Weights of a small transformer language model.
Size: 2 heads of 128 (1 for keys and values), vocabulary 2048, 8.92M parameters.
Architecture: RMSNorm before each block, no biases in attention or MLP.
Training: a variant of Muon for these matrices, 286M tokens, 9551 steps.
Each number is 128 + 32 x the weight over its row's rms, rounded and kept within 0 to 255. Layers, rows and columns count from 0. Numbers have three digits each. The size before them is the row's rms in percent of the matrix's.

# up: layer 2 MLP up, 1024x256, rms 0.42, rows 326-445, columns 224-255
# down: layer 2 MLP down (transposed), 1024x256, rms 0.197, rows 326-445, columns 224-255
# gate: layer 2 MLP gate, 1024x256, rms 0.388, rows 327-446, columns 224-255
up326 096:165142060106188111159111132097140079154112151179097136093110146152118144186164128118143162109160
down326 094:102110161144122059189098116136112139167130080143117174112109090121094094136122090119159208117158
gate327 104:122156120118139184106087055103055111108115152123178094160140157149113130105159095126139149046115
up327 105:104105085107088156162117132117165126107162112115106123111093092153152068097081049147155188080134
down327 101:122143114081093169163129109181086158174101147118164136204096144082090150145101122046122136062102
gate328 098:170130099124092144055116144131122201111110136120084127144101115121151092149083133138113141163162
up328 102:093125120157073115111103075098098103144053071140121180144138162131141123129076136082121169099135
down328 101:125092178159117165043151162155145099149111170160101125130140136149099202095191082178167116144076
gate329 104:083103108143153183171117097110107163172188134175145124169178135136116081131132111122169138185125
up329 097:150136101128100133116145119117161147135180127147145089137074160122113105177140108178141158104159
down329 103:068036114115113225139143103116133162132128145141106110114158154105127093159142127153153125118148
gate330 099:159081153113083154119085146171191140145166089148110117133078127094144107154149205142090094116175
up330 098:133173077114210115109129079047097111187150100109148119134123127112066095133105122099120188129198
down330 097:144123084135189130161074144093218105087049151035107115196106111120129124157102123202115143066071
gate331 098:101110203195118112191100149104061175145088109118142164150095092098129107077111160120150125119185
up331 096:093104051115140133097153131065148125121144087127138116110165121161145138189078102072137065167179
down331 097:106139120119163133092128135107175097139176098189077127113099112122101185156078098158123123151116
gate332 096:162165137077211129147108136136192070159137111099128123154144139128140159094104084131101091077128
up332 100:153112100083198142144105158162163194075119112163149117116120115119134160147108152158081158140170
down332 103:144163153183147176128131100140117122116153151103156131091117161112131070119084120106123119084107
gate333 103:193139175167150141083113191085177152139120132151136113131145132115083134109150117126156131122097
up333 101:080132174114086141147118142153075138148167126140115155099113129115131151098057121128131120117137
down333 102:106168105085059132046153107144117135187108092162100114113098144073131111112121089129117130130152
gate334 095:064136114113103134136162112111184171117097151169108091148140113149104108117123143128130167118080
up334 092:086143143167114158181197111100193124120089103147109127153154134136047146071141149139164136112096
down334 095:076137089098130111100161080123098098102122102073145179157109100152180096106134132110129186172135
gate335 100:122104072140162037106125156140150131131097151097141094115130151140153140145142134073093156117096
up335 100:126144186165100084141096103084136164105128077127164149130180137155131107183130130116146089182082
down335 095:123089141153103121135151127188104080157153140092145143157131113149099108151106098119118159151204
gate336 104:091130133114045108168130110127122115143084084161101096135140116125097155118113093132090111132157
up336 101:151138131112116122099120089096112117092102145123134142097048105141108117181198151124104055129121
down336 094:140108148153166180118155088185102115183145114103128147127151154095086131149137130104148148171144
gate337 101:052161124174161102125110117144056120166098207067077136141124176100089180130110125117145132168135
up337 097:158134071096116161130081139151181151173127076169137104148135136084130105114148144147156101113143
down337 103:129102111099125204063141149128120165120107170124115096158120102064109166096088090184123127085162
gate338 099:159103143115151139155116118141195150115088120236113114191109096146091094150057168128142166123121
up338 099:115155159122131088117205167123117160164114105062097162105125130147144130084121161104076128196137
down338 100:106101067116078147107160134098121100133111090107155182112134141154140060142123213100131107147122
gate339 098:128091130158141145148168127166139114122149145091091166148081083139111152094096102140140186105136
up339 099:128132146154125119091121154092157133141177110147149143149102090104133164152169147100195161113185
down339 098:097186105132096076174145156099148120140172137140123093137166122123133167120198094122175139155156
gate340 101:166181182148109116104100154072104063154181181137183097118124105107045161116147086149185132158134
up340 101:142140107153180140147153109111157129129110101206147109122118100087084087128175165129101173068155
down340 098:237127109169088175121097104156137127128177102132124146118122156140126114162163086135143137101126
gate341 096:146144093147157142154127168082193096109181100111084140155169090107100173165109117119183164133180
up341 093:102150084169170140146152145087083101134139125168142152169134144088085146177146134113110145161170
down341 091:107166105094125127149111085093108119161112124104114134103132070136121125140103162113140119167143
gate342 103:203176121119106160159109171111123132125106147119106111178199196129132190155112147085103158113156
up342 102:109167109111132137115128095138127180077119187117151096112110059125145096072168099121126171113074
down342 107:155121089078082098109150150148088115158087178142184138202139099163093128145152071138089158146180
gate343 103:093092149117081102183135095075188135158060149129083099112158100070109155178163163148145133163140
up343 106:084111122139115146143164121194134159104171150053110085108126143184138149157146082132139170111074
down343 101:104131198109137173109127120116104113087143090161108125190154075116121139157074072105122141142159
gate344 098:119146116100117182192121061160094110150069102140122135149178105143101204152125168110120154124102
up344 094:103098093146095168147146080087165109165103099099144120112124109155089134160099137130155143137083
down344 097:101117149129189152140149175134071060125132087135084116077149156128134097172100116199133102163163
gate345 105:160176132167168108114102061156120148164066163062124156113175093107143150082120083060128141134162
up345 106:179090171116091107142139112069091073113109095116075100128108097045085192140098104105133138100089
down345 102:133163147149084162165187096098168066089106104099134103130162138152167141149146129140064141090131
gate346 098:162089124070116142138100127122165151151097097090100121100112112107138128160105087121038108177143
up346 100:113155111089093074142119088087144161106148095140103111123166102050124170115139131162146094203068
down346 101:096158151080081162188166134155132142126151134118160133103141153117069132100117116181168101098123
gate347 094:087141120102123114037089141091116111117080117112136108164143123120128118101118156158072078128125
up347 095:119126158083117090076091121126130112120127116082127114139141116083137128118129152137107155114076
down347 093:101141148051175160124127108085180181137084149071114096104133135134088136112177188047113103097175
gate348 094:165159121148146130081118105118135100089125154116122137150159171127080100082123168082100155152109
up348 094:121111168142167184122122120093130121127139114148121090159151113021123118083143158139110115086163
down348 094:113147125174129206078149147144064154106125157183181150181129176130155098139124118094137118093138
gate349 101:125100108088085054167136108099175157101166157126182146088169117107179144089135149040115135113134
up349 097:106156143115135104161108120128109130117193158139129139195159154141112119173066118168146138164072
down349 097:100085108091110196106175131107131133118170106140124167216126105050102086131109084145113106139073
gate350 100:105130148092165135117106129125141113143087159103097125117073152116131071141090112164144132158163
up350 095:167146191081105128104149136182118108139066124077123152096013128140119117110091078122164137119120
down350 096:134123163142092123167114146079128215088194118125156084141103112123142129175071118161111121068127
gate351 100:160153122105103111147139128139139125034126085120126156148133118125073171183064130161157144184212
up351 094:172128106114137170186111145128091092123074112123146083171188133099202162102134156159172117084090
down351 095:144131083130132095160185112202130140187168097119098122110159173162114142119101161184089113107124
gate352 095:080125147134109076119129108133155128127159164120197181113149211117124142088134113133169160133085
up352 096:155146116141125116206105123120096172117029066138134081085095110063157063167136174115185099107151
down352 097:125146111083132080085090151124149170164160098100094072154150150123170130141176108154161065101125
gate353 100:142145165096163155121108134146151164207096130134109120135118161090073098084140158133151163173138
up353 102:132125114157111128113112125084157105080115098161137114089084148210200090154089113096150109089110
down353 105:066146088088135190137109121143084129096059136085086177191136175100178148087142172138101111153161
gate354 104:150085144166106157132129090073130137148111118177190056122126080125176174137138122133123063184150
up354 101:085092082130147177123094105084211076128139133103143140092145107082092150136184123079159154157173
down354 104:150146136125069111097105110081091186082199125121053155141068133075097113151104185108108126117171
gate355 094:134129057114106116137108184154064160125158182132135157121159178108138192142167062179159141103092
up355 095:117125123161090182080191161146139134055089124173150182066151075058153093080119150192097115124130
down355 093:121138153160107142098128120122153160117081185121159075121153114101108122103116132087120100082133
gate356 102:124158100174149106127108157162110191174087088152121136111077142112146128135123158106108127160113
up356 097:099168115104094160171145121111068165105120166126114127115112108129164104124127125154150147093058
down356 099:127115099102125129122111149149141156108142130137151143100114124129055132109112141121115118124171
gate357 108:121166135097144139135073080066132131157082124083093109131194171181143078097095103112088098158167
up357 099:107084140133115157132103142153184132097142164055118131107147134094133189206095103186188118142070
down357 101:153089155125106159124127100124131120161158111113123144125121102109093081132122112146121058113119
gate358 098:080057138119150100126092142129102095111174122142132114170142155111105121081192059137115138143119
up358 099:169167086146112091118132080107125104102139124096078175071098134149132134155112106144138156125089
down358 101:110192128118131117107176130096109151169183101116078139096053120140197139090129151075126165157080
gate359 102:115130180130104083150146116125158120113126120116099158129123138140171144139134093124115123094152
up359 107:102130125194110127155148140092158110149071176130124151141118138126120078120162097077160125108107
down359 104:102115069107119160150146081137126156110146116194113113172135123098102125138100115140106125117140
gate360 097:127175107049140117140175125131162154114112110189127127137111059140173129161131104099119189152175
up360 093:163104107175064129067108128097096093177138142151179112110156112125136125091139122150136077106112
down360 094:100123172171063161136038145105136160129166106066146100134122149087140161068095140118112103142150
gate361 096:104147143095089115126152138132120043149157113174090126189102093108089147121133102094129087115152
up361 106:074069107124122125117104111132140084138072113094122170190116137169114117083120089174177212105115
down361 108:189091055124191135162102112086166080195134127187087112156098150144108087101143065122100126126165
gate362 106:100063091071092118121148095101079169142147093061128103112164131116143148138110124063098104115172
up362 102:120110092123118132180091162148221107092110077158120080143148060114153097151095080114173118141111
down362 104:124127091120127156112124122123161114129126134140121126105104097112099130158125156086116129146167
gate363 100:116084084129144206193146160127149131139135094161132123125119169030117171122136139131109150176124
up363 099:084113108197156127189086206133119205104161124146090143115142150155151101166101142109066097089076
down363 097:148127094085110216121152092139150089114130178132168136155156138145109112091160153132146134112065
gate364 102:137126156127105135107092082116139091118099131126165127120112122148125104134120105214097167152139
up364 103:124103115172123119078169069110100115084135119150170143147115083109096129162139139153149116090118
down364 104:128115145112195146056131127122086115094075111112160083132128075177161107100117096118118092082116
gate365 099:083091132110116142173171123148125166108090135167122138108164198133096156164161106113129158121128
up365 101:161074132192122126146084150085121135174103114111151110152185117134123149151154164120062156107156
down365 100:107085121105125159131067151129146132167101152159098149179104126057134059103168095104152143130128
gate366 099:117129081193125114108127104142135085110168109176111096100124119173140129127161138133155173174101
up366 097:114154097080140128160067171126103182137079053115155103137205114178131155164109091155093136132118
down366 095:093064163119140100097144120120128150091069099114146080121080185196104173149198065123096132075163
gate367 099:095103112122141146072088140127147147146115136144122136088119083170127124136125094070099122126070
up367 098:114097173133137154186105180167119176114192140110101189159126142112169133098117174197147102165153
down367 100:059139164108134093099145157130159120130115066158164173093120078121181064174067154122091099169039
gate368 095:165129138103103155127182121103182119085113108064100095128101151135149137145138161130140082158156
up368 092:116129119107167138178097092210161122147096082134103182086067084112157179028092109104134134092096
down368 094:094187162135143083150153133115146167112180179140173120153109097166078162122123190142115126098182
gate369 092:092106073077125075100110098113107141182181106095135137116163163086145077091110149106116118099152
up369 094:096162185157089063115142132138129157124150099080104106141095116130157147088083108086148125103121
down369 094:072135193127102143099137195123128136173147112123091158095124158139107108118089132075190179163124
gate370 092:177087197078208122143172140070091129146132198166120119133064127118096134043120141121108120096149
up370 101:150149119149101127075142141169151145080126146140139103106141144191151069113173116218123069183131
down370 097:166138083170088106155160098066191086141135099112120105152151106124186142163108142096134110132170
gate371 099:080146145124165130115145105124208131169172144153088103184128091047131139153136118117099161137129
up371 097:081110129175150127086063137174079180158168096152159149109153135141202105087125133109126119075158
down371 104:117131205144162151124089156110089078132139074103165064133065165108173124126180115122139138190100
gate372 097:150116150138145128173132191139152102147152182134080124148136135122099207116104058152142140117143
up372 093:139165143141102169110143076135128137174124065101099112107153167133098125135130100155118150134017
down372 095:138136099144121143196063050113132095180153186107154082124107111142122153085060147167106104183131
gate373 103:091091108196127112155101112126098098116150119127140149160133153133173091094079143108157110133114
up373 106:114152107118146114118092132121141172105145151198106131157126109115108072120110146154114094103124
down373 104:127158083094103122123160130096170138149109100163141141108099147154169141093105077089124092114166
gate374 099:107113137132110141141095126076141111122129104148161124153144111187180152142100136114193099164093
up374 100:185161106142158116102126104178179164128156117109113071137108173143152122081086141071165138109116
down374 100:070103074115141122208124129145073085092123111130105104150129131154146192149090099119143158125133
gate375 104:098085108135082169130136113133122112073143142093111162120131122129147148094151153172141190126146
up375 104:149120165137187169139176088118116098086113134133196103155146099138139166119122145106127113210138
down375 097:078196165113105100136137084180067119123135162097054190135116109065122124186155120119139138153137
gate376 097:130156142106107137074074174122156097134127122103119084152141153196111148104142132150124128138156
up376 100:142146093106110110149144077095144127086185128171092086136140121144135122128097062103112103091131
down376 102:142147124163104124167117125147057084160128148150155101139125101158101132095117070143073096117115
gate377 097:135096093099081111128122122108128168113194112116098102199091057103145130120096166061142099113129
up377 094:163134099153133141077103154139150130128181117095128161085150161109123078054104043178072176184154
down377 097:105073125123102103129095123143145105123103102093104082152092145115134085101097113120120092108096
gate378 100:101109160152087139108154129125142102176176142100140167162169082163083082119105087131114168100111
up378 102:173124144115114142146118078117143134113153043107142094133181084177082095103090153106111169156123
down378 099:135115074216103179094151096126173043101094109172136140108088109142114145123088103131132127170108
gate379 095:149067087077099156212114085124149120093112136130165106168150206123090152129123128112082073096144
up379 099:069179132121100116145107082133091152191135067092139076131084140118169097152089163110061117112063
down379 099:153083060066096120140143111142169148140138071152114148136105072133124124167111153083118107137114
gate380 093:155158125137117133096133111190103150110165113098173109134136141114114139095170065130089227169132
up380 090:121087128121105122153147163168131103147063145102136127135127138141155136149076183184197129131105
down380 094:063127088081121081154132158099116080140104139101117104135133205164175166104106133136140147109129
gate381 103:111133168109147179119145117113135104137132131130203084139130130150143170072137159163101112143153
up381 100:083158140169176160139150144073133120126148076083199154154142146123118117082185133178139091153176
down381 100:166181100099110134132126147139123096107128177062102128131205167131126211162193080148164107107136
gate382 096:103088138108106122156145139152164102125168156130093136178142147134128164185048102122124077164121
up382 093:063118132133138067089136130142096168110136107093107082116157146102103131134159141131155148141158
down382 094:114117103157109153141112154142183128153134160166127181115114113143123158088144180120143147089093
gate383 104:165101111158165102130162193145159179197111151159155062119130165128124170161078119109082110118115
up383 105:093140130123156165155170092123137078156089173200119129113118103109140146104157083124127157153110
down383 105:144111103079159129110116134136090170125131119129141108078113128140134094147186046147144118109095
gate384 101:119142159168098121065146139111135185131126127096130131132154143061074076073114144140109158145130
up384 098:131064115134163107128114126133118123186098142108084124123138151114103121105091079166114098113197
down384 099:175082153122127119134077111142070091091152146143131180062176123134103145119116109132054099142160
gate385 103:162140119068164169139162099126069152183155130160123070145199121077113130145127112111157135141158
up385 111:095061150140129118103163108169129155153109149166150095135144126130069157142124048135131179143145
down385 098:123101103150094090104162136093114183126173128143075110107127074148103056103111202121148113153144
gate386 102:147113092156148128130089131088098097129079148169140132190083062139104109105096154055147157128134
up386 096:145128150121113122141141114129161104100144114115136087125150130135105139099134103177164107108094
down386 095:079164096127158188076102147157124195128152176144132140145165170144145150162130148105098121131179
gate387 099:149134118105159048116066149100158141141102085055126139143100144107093179165122134108110069144074
up387 098:163136113139165139135160112102146125144106087162163066154129130118168131080111154116161095132178
down387 102:143167148134140097137139066141154150194143095198118140128084106155114176101114085141116145130142
gate388 101:105131158116151091096131133096149142114136142116169151171135178190116101086148147150131165143144
up388 101:160108104108110153183103150161101190129094160134149100142168143152120111149131165124170121091159
down388 103:116173129108131111157149178119087108190115207123098122143119109114095126160158155049150136110099
gate389 101:146204101161105116113082130121173083130170163119127097129074095178148165095120133104165114148094
up389 104:159152098156143120174102123152139126075122121186138163112101121113069127147094094098106109134151
down389 106:152104054158142135107145073110126145104105146122154104132101190176106150154129092139128117155153
gate390 100:110151150153151143147153110147152194189079125148116196136160164117108118126153186116126155123125
up390 103:094110148163128149113094148129090119149115103066069155154140111119127089144077117100078048133103
down390 093:134202127149118206115102139131208102105150121113142101148128128110113126155176112131161163111175
gate391 102:141203186082122053106128136070153151078117204129160136143150125113160136117159174182093106112126
up391 102:158150117173177195159141110050102135116150115133188161153168135111125122136189127183153106058134
down391 103:127168136122105098162080185141090072081107129157105059085154132177149177097146105114136116153158
gate392 101:131110132082167183159133162098145108151091062107171148099103087146151137083134114088184166143094
up392 102:092128092129075120140115146103097128102117114079147107098134101131101161109148102089211122080150
down392 100:076147135097122160103161101120175121148173170149129198095152114138100114188123113107135065128083
gate393 103:131075146103170086150115100136083157121151211138193162157167075104070125082131158136144118179137
up393 103:088110140177148120121222156149136153108116137117133156121109170140226134165132118116177125108172
down393 102:086113151172064121167185076115157129135120100121085130152177137156116147112119152116162146212119
gate394 094:088083151092101150110150152112138088095145089168108046102068138161137169139167090099174155098125
up394 102:067108171100142088127105141139126176127088109157185084097093148140200166125148128118111142136152
down394 098:107150073141121145127104175107035206103185104137109142128143167116162198108145118148146179160143
gate395 102:159027159158082153126110108108115114182116143095170080129124123158177196119145103175076082096141
up395 106:097157133123049132157094143161202159124095096117126138101112125089158103089090113096158107123081
down395 110:160147136101099111156134114088140103052098136150069121089109159108093143106143131124193104125090
gate396 102:114109137082187121134151073131164102128137156136179158133104141138095129110126131171114145157143
up396 111:095126152107116135102114106108128099142078109175121077131129121124105154143133111130069020123119
down396 104:153161166109177130113136141139133099167089203089136101095164155112123138084186103077085169149091
gate397 099:054131097132110095140135099134125168153147086117094145109150152159133179206128159130125168090132
up397 100:088139155104154120145138130081132160157108112157114115148151154134092154162100117155119111114094
down397 100:147131108144158054064157141113110159108167155096127136124148189158108140150114103139118138097171
gate398 100:091050050134147162177185124149130145102117149130106104142134132087134071132087076126138153093151
up398 103:104159130119148119116086117130102085088113082070128155151197119132072122124130098087146074164143
down398 100:130140132158060172131121137118159142035111110094134172168138085140146126119119176137083146082144
gate399 102:161160039123121080152143159119129135174102111118137138156124095167133209077144068161164159144132
up399 102:145112146155154136113114182086118121130163128149136115187148150129133167056135097113175131179098
down399 100:122150108139154129177173142144088143095160113194138129099084116097162165158150132124126118104211
gate400 101:153113146161204140162120133106119085129112164168125134125110096122089122119124107145145146095135
up400 099:195168131090140116174074152094078072098115115144100085139107164143148104179180093169154108119160
down400 098:175142163107102126065075108129098136108095139139114135156141109154138082150151133093151148104129
gate401 100:131167172092088205151163098080089151102149133114093111072134159168084159117176069183088129143087
up401 098:114117064089115111102093160168185155104157159129136076094170082100136121122183129162111156074126
down401 096:137156129144150125106154075144140093162156123148145130164140125133112119103108108180156112103148
gate402 105:115105125089106179222101104103174166179214132127104083150176094176124166080097093095144162113094
up402 105:124151076083166079037145106155111113098160166103098164099120164162125146159138113107133137135156
down402 105:107175135119132107049148133159087163111085153148139105127153123162139148109148107140139138100128
gate403 101:154149100121063141141094071118123132150067203162115173174177078164093141138134088076141169118140
up403 095:097121106165120163137144127149089118112151128125121183107123138128163127136138156164169127084079
down403 091:123139113077127071116227152164083152128144152149171118078134170091112153186124090134115169141105
gate404 100:127160114047123119147104107120138174135093154085163177147150161085091151147142156073082179148182
up404 100:075125081115113117159106074079145183135133143122141107138136125092134116131158114160140141112128
down404 100:167158134165096127098150140184095116093137136153142189164147123098133100090154137091133169119100
gate405 101:074101147123175121167108187098106096116134149091085151137131119135089126152106090196122123169097
up405 101:091114138089167047158173113120139172103070115113117106128154114107181133171099071162149166118092
down405 094:188090115127109124170169139085083136088123064091226178105141102134070083117094159132115124138126
gate406 101:093165113124167124117122141085071146083177109158083149120078117168168079119069115075103132093112
up406 106:176100094116182146121115146175153133114131078058167087141131084165047148125101137164146135096155
down406 102:139120121049093082100127171151212067087087174161132121122192157094151192105133136138138103093112
gate407 099:096105122090113145103096139156141113081110134092147127144105123154072103170109177051151147114126
up407 094:085101143116086162127108109158117082128067133097107146143137206132091156208143152082132110098129
down407 098:158128141116067117155129074126109121084148068152131136120142106123140186202109089149196144094100
gate408 098:065161137082103165111055163159158122156203114114108100118110111133136099158129207146141135089065
up408 098:056155139107143114080046167124119092170133152093129121145087171057159144128085140102115138088136
down408 101:105133196139147108154085108122092092145181129096063159114117079090137136105136128091138138083168
gate409 101:149154152131156210123179129146162139104169129123127093119138138144089151117092091101154116116103
up409 105:112180147117137146119180218181179122165123128139134178167146137171099113115147120057125162134089
down409 104:145157044116179131046153117144091085157168140094092103132081141127171105113115126131123138110084
gate410 100:140130067155088173172106108154080089137161112182081130151116183094119151129130118095095080123182
up410 097:114132118096123128094129107087162144139178145105142095169150128145126107117150119157164110131106
down410 102:091139069156087069105110228129127211114082137128134137114130132180053138114094109142100121127127
gate411 099:161125118179121104102111098127172114086122146109136084082135115127105116144179121102081160122135
up411 100:176126167076051072161074142149148106167110153205122134100126172130133141119134187136082099174104
down411 103:113171112121122067192169176181128170132090102140141173089166089128148133075086072152169139128145
gate412 101:102021098123176165147134090117151154155125116147139100182068152176086075086086137124150128116111
up412 094:170166143133178104112137139157049129117127110155107058164088116157081102157082087121102063190207
down412 098:156093185144144091102187102161124101149119114114212153082140113141114100080173145083149122163107
gate413 105:106125062137122129160183112118171127154149134113109070090165129112133141162155144148140098163102
up413 103:175110142185132121162176181134180121179188138190118151114134108115144170122080137124129090127101
down413 104:145122135102149111159153129086147165138160143147129114103157152147140130175085124114117158126089
gate414 099:107111160174098156115124110107131105152107164100159123061113148181136127106107095151093161138152
up414 098:126100172156160102137087132110066138142136125129172098114073087146159135090160132148114172127149
down414 102:108135155131097123157134142148059144129136111151100188020154153144087124138145167117027091104119
gate415 100:087059148131120116126151128162138153157132122082101151172117141122155034150164126123114017149139
up415 099:143127080104081118131114185108164130057080141158158133143070119151118065130130110144130182074160
down415 102:079194142110069118115085126160077110122088134113232161173126130159166141070110132121112135156168
gate416 100:096149135170130087143080167147194147093155221159114089132145150156135120119127146150120099184149
up416 104:114120111117105140114146107133183122107137127153072110157139101040198096177119117120119112101149
down416 097:143108118112043164130134117094087067128073166087109135143081018102099163117123128125120144137134
gate417 100:119139078097120110116097177132166100136093109128122127160151117125136139141127130144126156155132
up417 100:091105115092126109091146078133195121130092195153150108090137062115096118146166079153137118142092
down417 100:110110125080100098098116148150095164100067140047099094129171107101126088125095119071143162082123
gate418 090:073164134115126125168163131085133035141152114101112139195123130137099118136110150124085149108133
up418 095:162087133075117130088107138098095082161163137170162091141121108118119049112119080178114117138178
down418 096:110072132083156111130084083117113128122147157119111100096140068144190152103155163093034095103068
gate419 100:211092127155125193148149098060123137142170138206157113096196179179171145126074110100132119126102
up419 096:184140153095083083114150172178125140114114157074112108125126115146106093159173116102064133119120
down419 099:083175117123124164148082115109113124142154119187120107107125117163143080102191197130120114133190
gate420 105:196140083168144113090166133124096119136172097116140150148082104101083107156117155090147157154133
up420 105:165098147169114147091097138074098138105080087136133124102166125138115168153114133059104098104112
down420 106:147152090172114115156115086159145117139136083123096097154105153128115078125132107175145135118095
gate421 094:087124115147086095101138032116117127209127135091177126143116120089130114139080143139077201128174
up421 096:110076172203129126136132171102039136100154208094136062120181143152078180105155064171158135143079
down421 097:112146089046164114109187048135167115085071095130148181163085110148131126105126087133135137139121
gate422 099:147154051170137125141159166134176101152157099123116105158134121097155170175163209183076139113142
up422 097:127123070154102161050148118129228095109148138138150086159113078073179121159088124104108142071058
down422 095:122134095083087043148138112154119125149093081111131115106161130054116120133107128088145117086123
gate423 101:146151119138129193104169152212074110166118136051082122140080142141116102163075091131154124133117
up423 093:149086107175168177123078147123117115111163156152095168113135183115126162090136172103071154136149
down423 098:116108085148109093178056127102146073138103160131097090138066205110130098099110170158116090073121
gate424 105:162110093100174143156131122107094097116121139108069143110076123138125142115141129094129107146166
up424 109:097103170133148103157116137092144122116093146173128120111145130101095093124170127111106141139144
down424 103:109111096087168128108172071163125139107168091109098109176117099133094107099139144116141137120102
gate425 100:123119131096102120138191151155138091066067092172165148176186116137131160140094077164117147128098
up425 100:127180175113084099047169149124108152072114136142132131180165097095137148165156191112120122164109
down425 099:202118140181111065125172172173073170180121108138180141141087063129095127068118122142100151091123
gate426 096:136160154139129140137213142103117113098126080122184144115127135085152151140121114088086116119084
up426 097:087091121172120063158090136144131110157120130138160101135057097100110147158094133088162136111104
down426 100:158103111142140159187147118131173115130071127198105107153127130078154147122167106165074057094101
gate427 092:109116148093101125124127109152090153101147146178096147143094134088058123053145179069144146093231
up427 095:137179164128221168147096137111150103128118129084169113140092150133080141189115120090153110095164
down427 095:099155111066124135131125170127111086168122112120107124130120101120153154118097092121178167157159
gate428 103:137131081136081136102100095100087156130141122087063088190151101173149144142092158133172114120106
up428 102:087090171156130169070095170134133169174114104126151134152212114100132094140102140086171090105107
down428 102:132086134111171101143125181023114109097140113095139104164100106123106138063118154096108160144098
gate429 100:153094120149167161136142099068119130112159118100163159173177201179088109163099093167157138067143
up429 100:123165117123066137150102103158125120132120166122095127141160133142104161089163143113143143148131
down429 104:105145117132144119122131119123107152089110106176133099110145121148140109133144157166114188082176
gate430 104:153161138132130090153085167130090153088127135091101171145202201170123182098166128168109161086184
up430 100:120127126128083141179149144144151173108134158171088135091076131131141126145088114079108083106113
down430 098:136101093100098134124156088149105095152126106144140044116206164183136121111075090142102150218144
gate431 098:136120153130141104111059106096178091110128195154126168149084104144130094163064150093144076151130
up431 098:152177159114113140082121138098155141163169130123147126102154123175164123172124164201176142129189
down431 097:194174132161165186144198100121144108085152119128143186103110135136115063150140140102124135110131
gate432 103:100130122141119106094157135083053124125106157135155136128173130135150111114106149108167165143134
up432 095:064118126171118106145124184123093133119164095124132094146075108131151106093135138143135170088152
down432 098:087112159096090123086142136085098145162182082172139164089112196170103093164156167097148109158153
gate433 101:136110125162152147046080119105158091094117169151138115106136178161077203129146118150155122154126
up433 101:168149107100132109145115194130126190094157157123116114119154059145164125082097163150119152098190
down433 097:139127157089153149108157083055157103137140074113102114123123172090066110104116088082074152154144
gate434 103:088126095058072130137140082146079182118082169135136124150113086150168060081133076120091123143120
up434 103:113101135115122095106131102085111141123161120059139105142108070121161116148136174123118156101148
down434 097:120116098120114115095124203147124155127077133171080119144154129119207108111138147096130143108102
gate435 100:080090117092119176092086136132136093138132093106089135147165085122141186075084126134081180110062
up435 111:195150109131132035178090111092078201172140128176142121149067135131185163035206152154114092079191
down435 106:137081097180112121127130137116170088132168131176168126090116225111098070099115132134106127142089
gate436 097:082121120118075132120107114083147121170142166102077123157132114123105105131060161076155094147193
up436 096:154128089097157149165126140121157111154170161055121102100166149157112144181142083127190194167171
down436 097:138122120153065089117185209103140107185102126115146110097089137147133111131169111158104175088153
gate437 094:186132157146097153093090146112121136132215099136105192138132101112113093173079108107142128139153
up437 096:122073079116105119103164096114149137146124147159132136134095164084124098116149138095113050090111
down437 097:078163128116135130110135162091149098089087160134146125171186195072115107147123143150145140146129
gate438 104:119173119120137127103064095129136158101139125167196119166117118106119166072170115162125142180114
up438 100:133082109119111124140114185173093065162114146101117142134154168196149169104097136150081131168124
down438 099:113138136122106143211148096128084123118116116192086122086147080088123149081093153132137098140120
gate439 108:131136137142093164135089132070111174124128126111150154128164138135117067121112146138104092101111
up439 101:124085106091175102141077108099117126156167107112131103178150147098117064117120163079023110134116
down439 102:065133092147160161151138161139173108169108098141096089111137117098143138197135147067164138043109
gate440 099:058100179119146153113088158061046166135132181190117209115106090094066119200125147178161122169125
up440 101:130145121131082043132137139117141092105098105102135159122145120110173217179119138171110093137071
down440 098:169106117135139078165109086192155067128099123143125172081116195152082120135069135131144112122164
gate441 101:130128098123134123225121145137132091162181129100093110142149135127158123129087165081102159078167
up441 101:139123144124172085077140108138131161103043108129129162145146158106082140152149125167162140111166
down441 104:140092109097146111159109114105069144105135107145105163083154082142098095119150087165114137133116
gate442 105:179132141158130159149138137067159135113172119156139122181127135061118113163115140120153108127118
up442 098:143132134142105104132090132126098157144135140121163096117120103123135147179142125100131119144156
down442 101:112088152156158159143066106112124143110182149141115194128060114132121161114084147155108122066161
gate443 100:154102092128050106137108119129108133150144175129079053118105187131089167161107159167099072109144
up443 100:143075085142076138140120130130094109193161116126158158128121181149142168120125112158079108167090
down443 096:133118091084118127102180156135117135050092110115097076110123057120085121134136129109144156097053
gate444 104:151111146159153140076129124133125110123082112148133123144083091113148176087074123095111121101208
up444 103:106074128137142087148081150216136142153082072137123121124112095141091122166171073126156146182132
down444 098:105116129178173078124140140091134066102115143135090131160079148082117167088117134108133202201124
gate445 094:103154113140173098129164055170083090171127167140191150122093080162106155120142142110154076125099
up445 103:128157140130131132085122141195085072199112150063180131150113116137125171058181157122169102161063
down445 099:140173109121096129069102137147080068094112099101101080102161155092140116169144052103164112147141
gate446 098:117144106113103190103144082137148152190103123110077141159106118106054127141137155110108121153121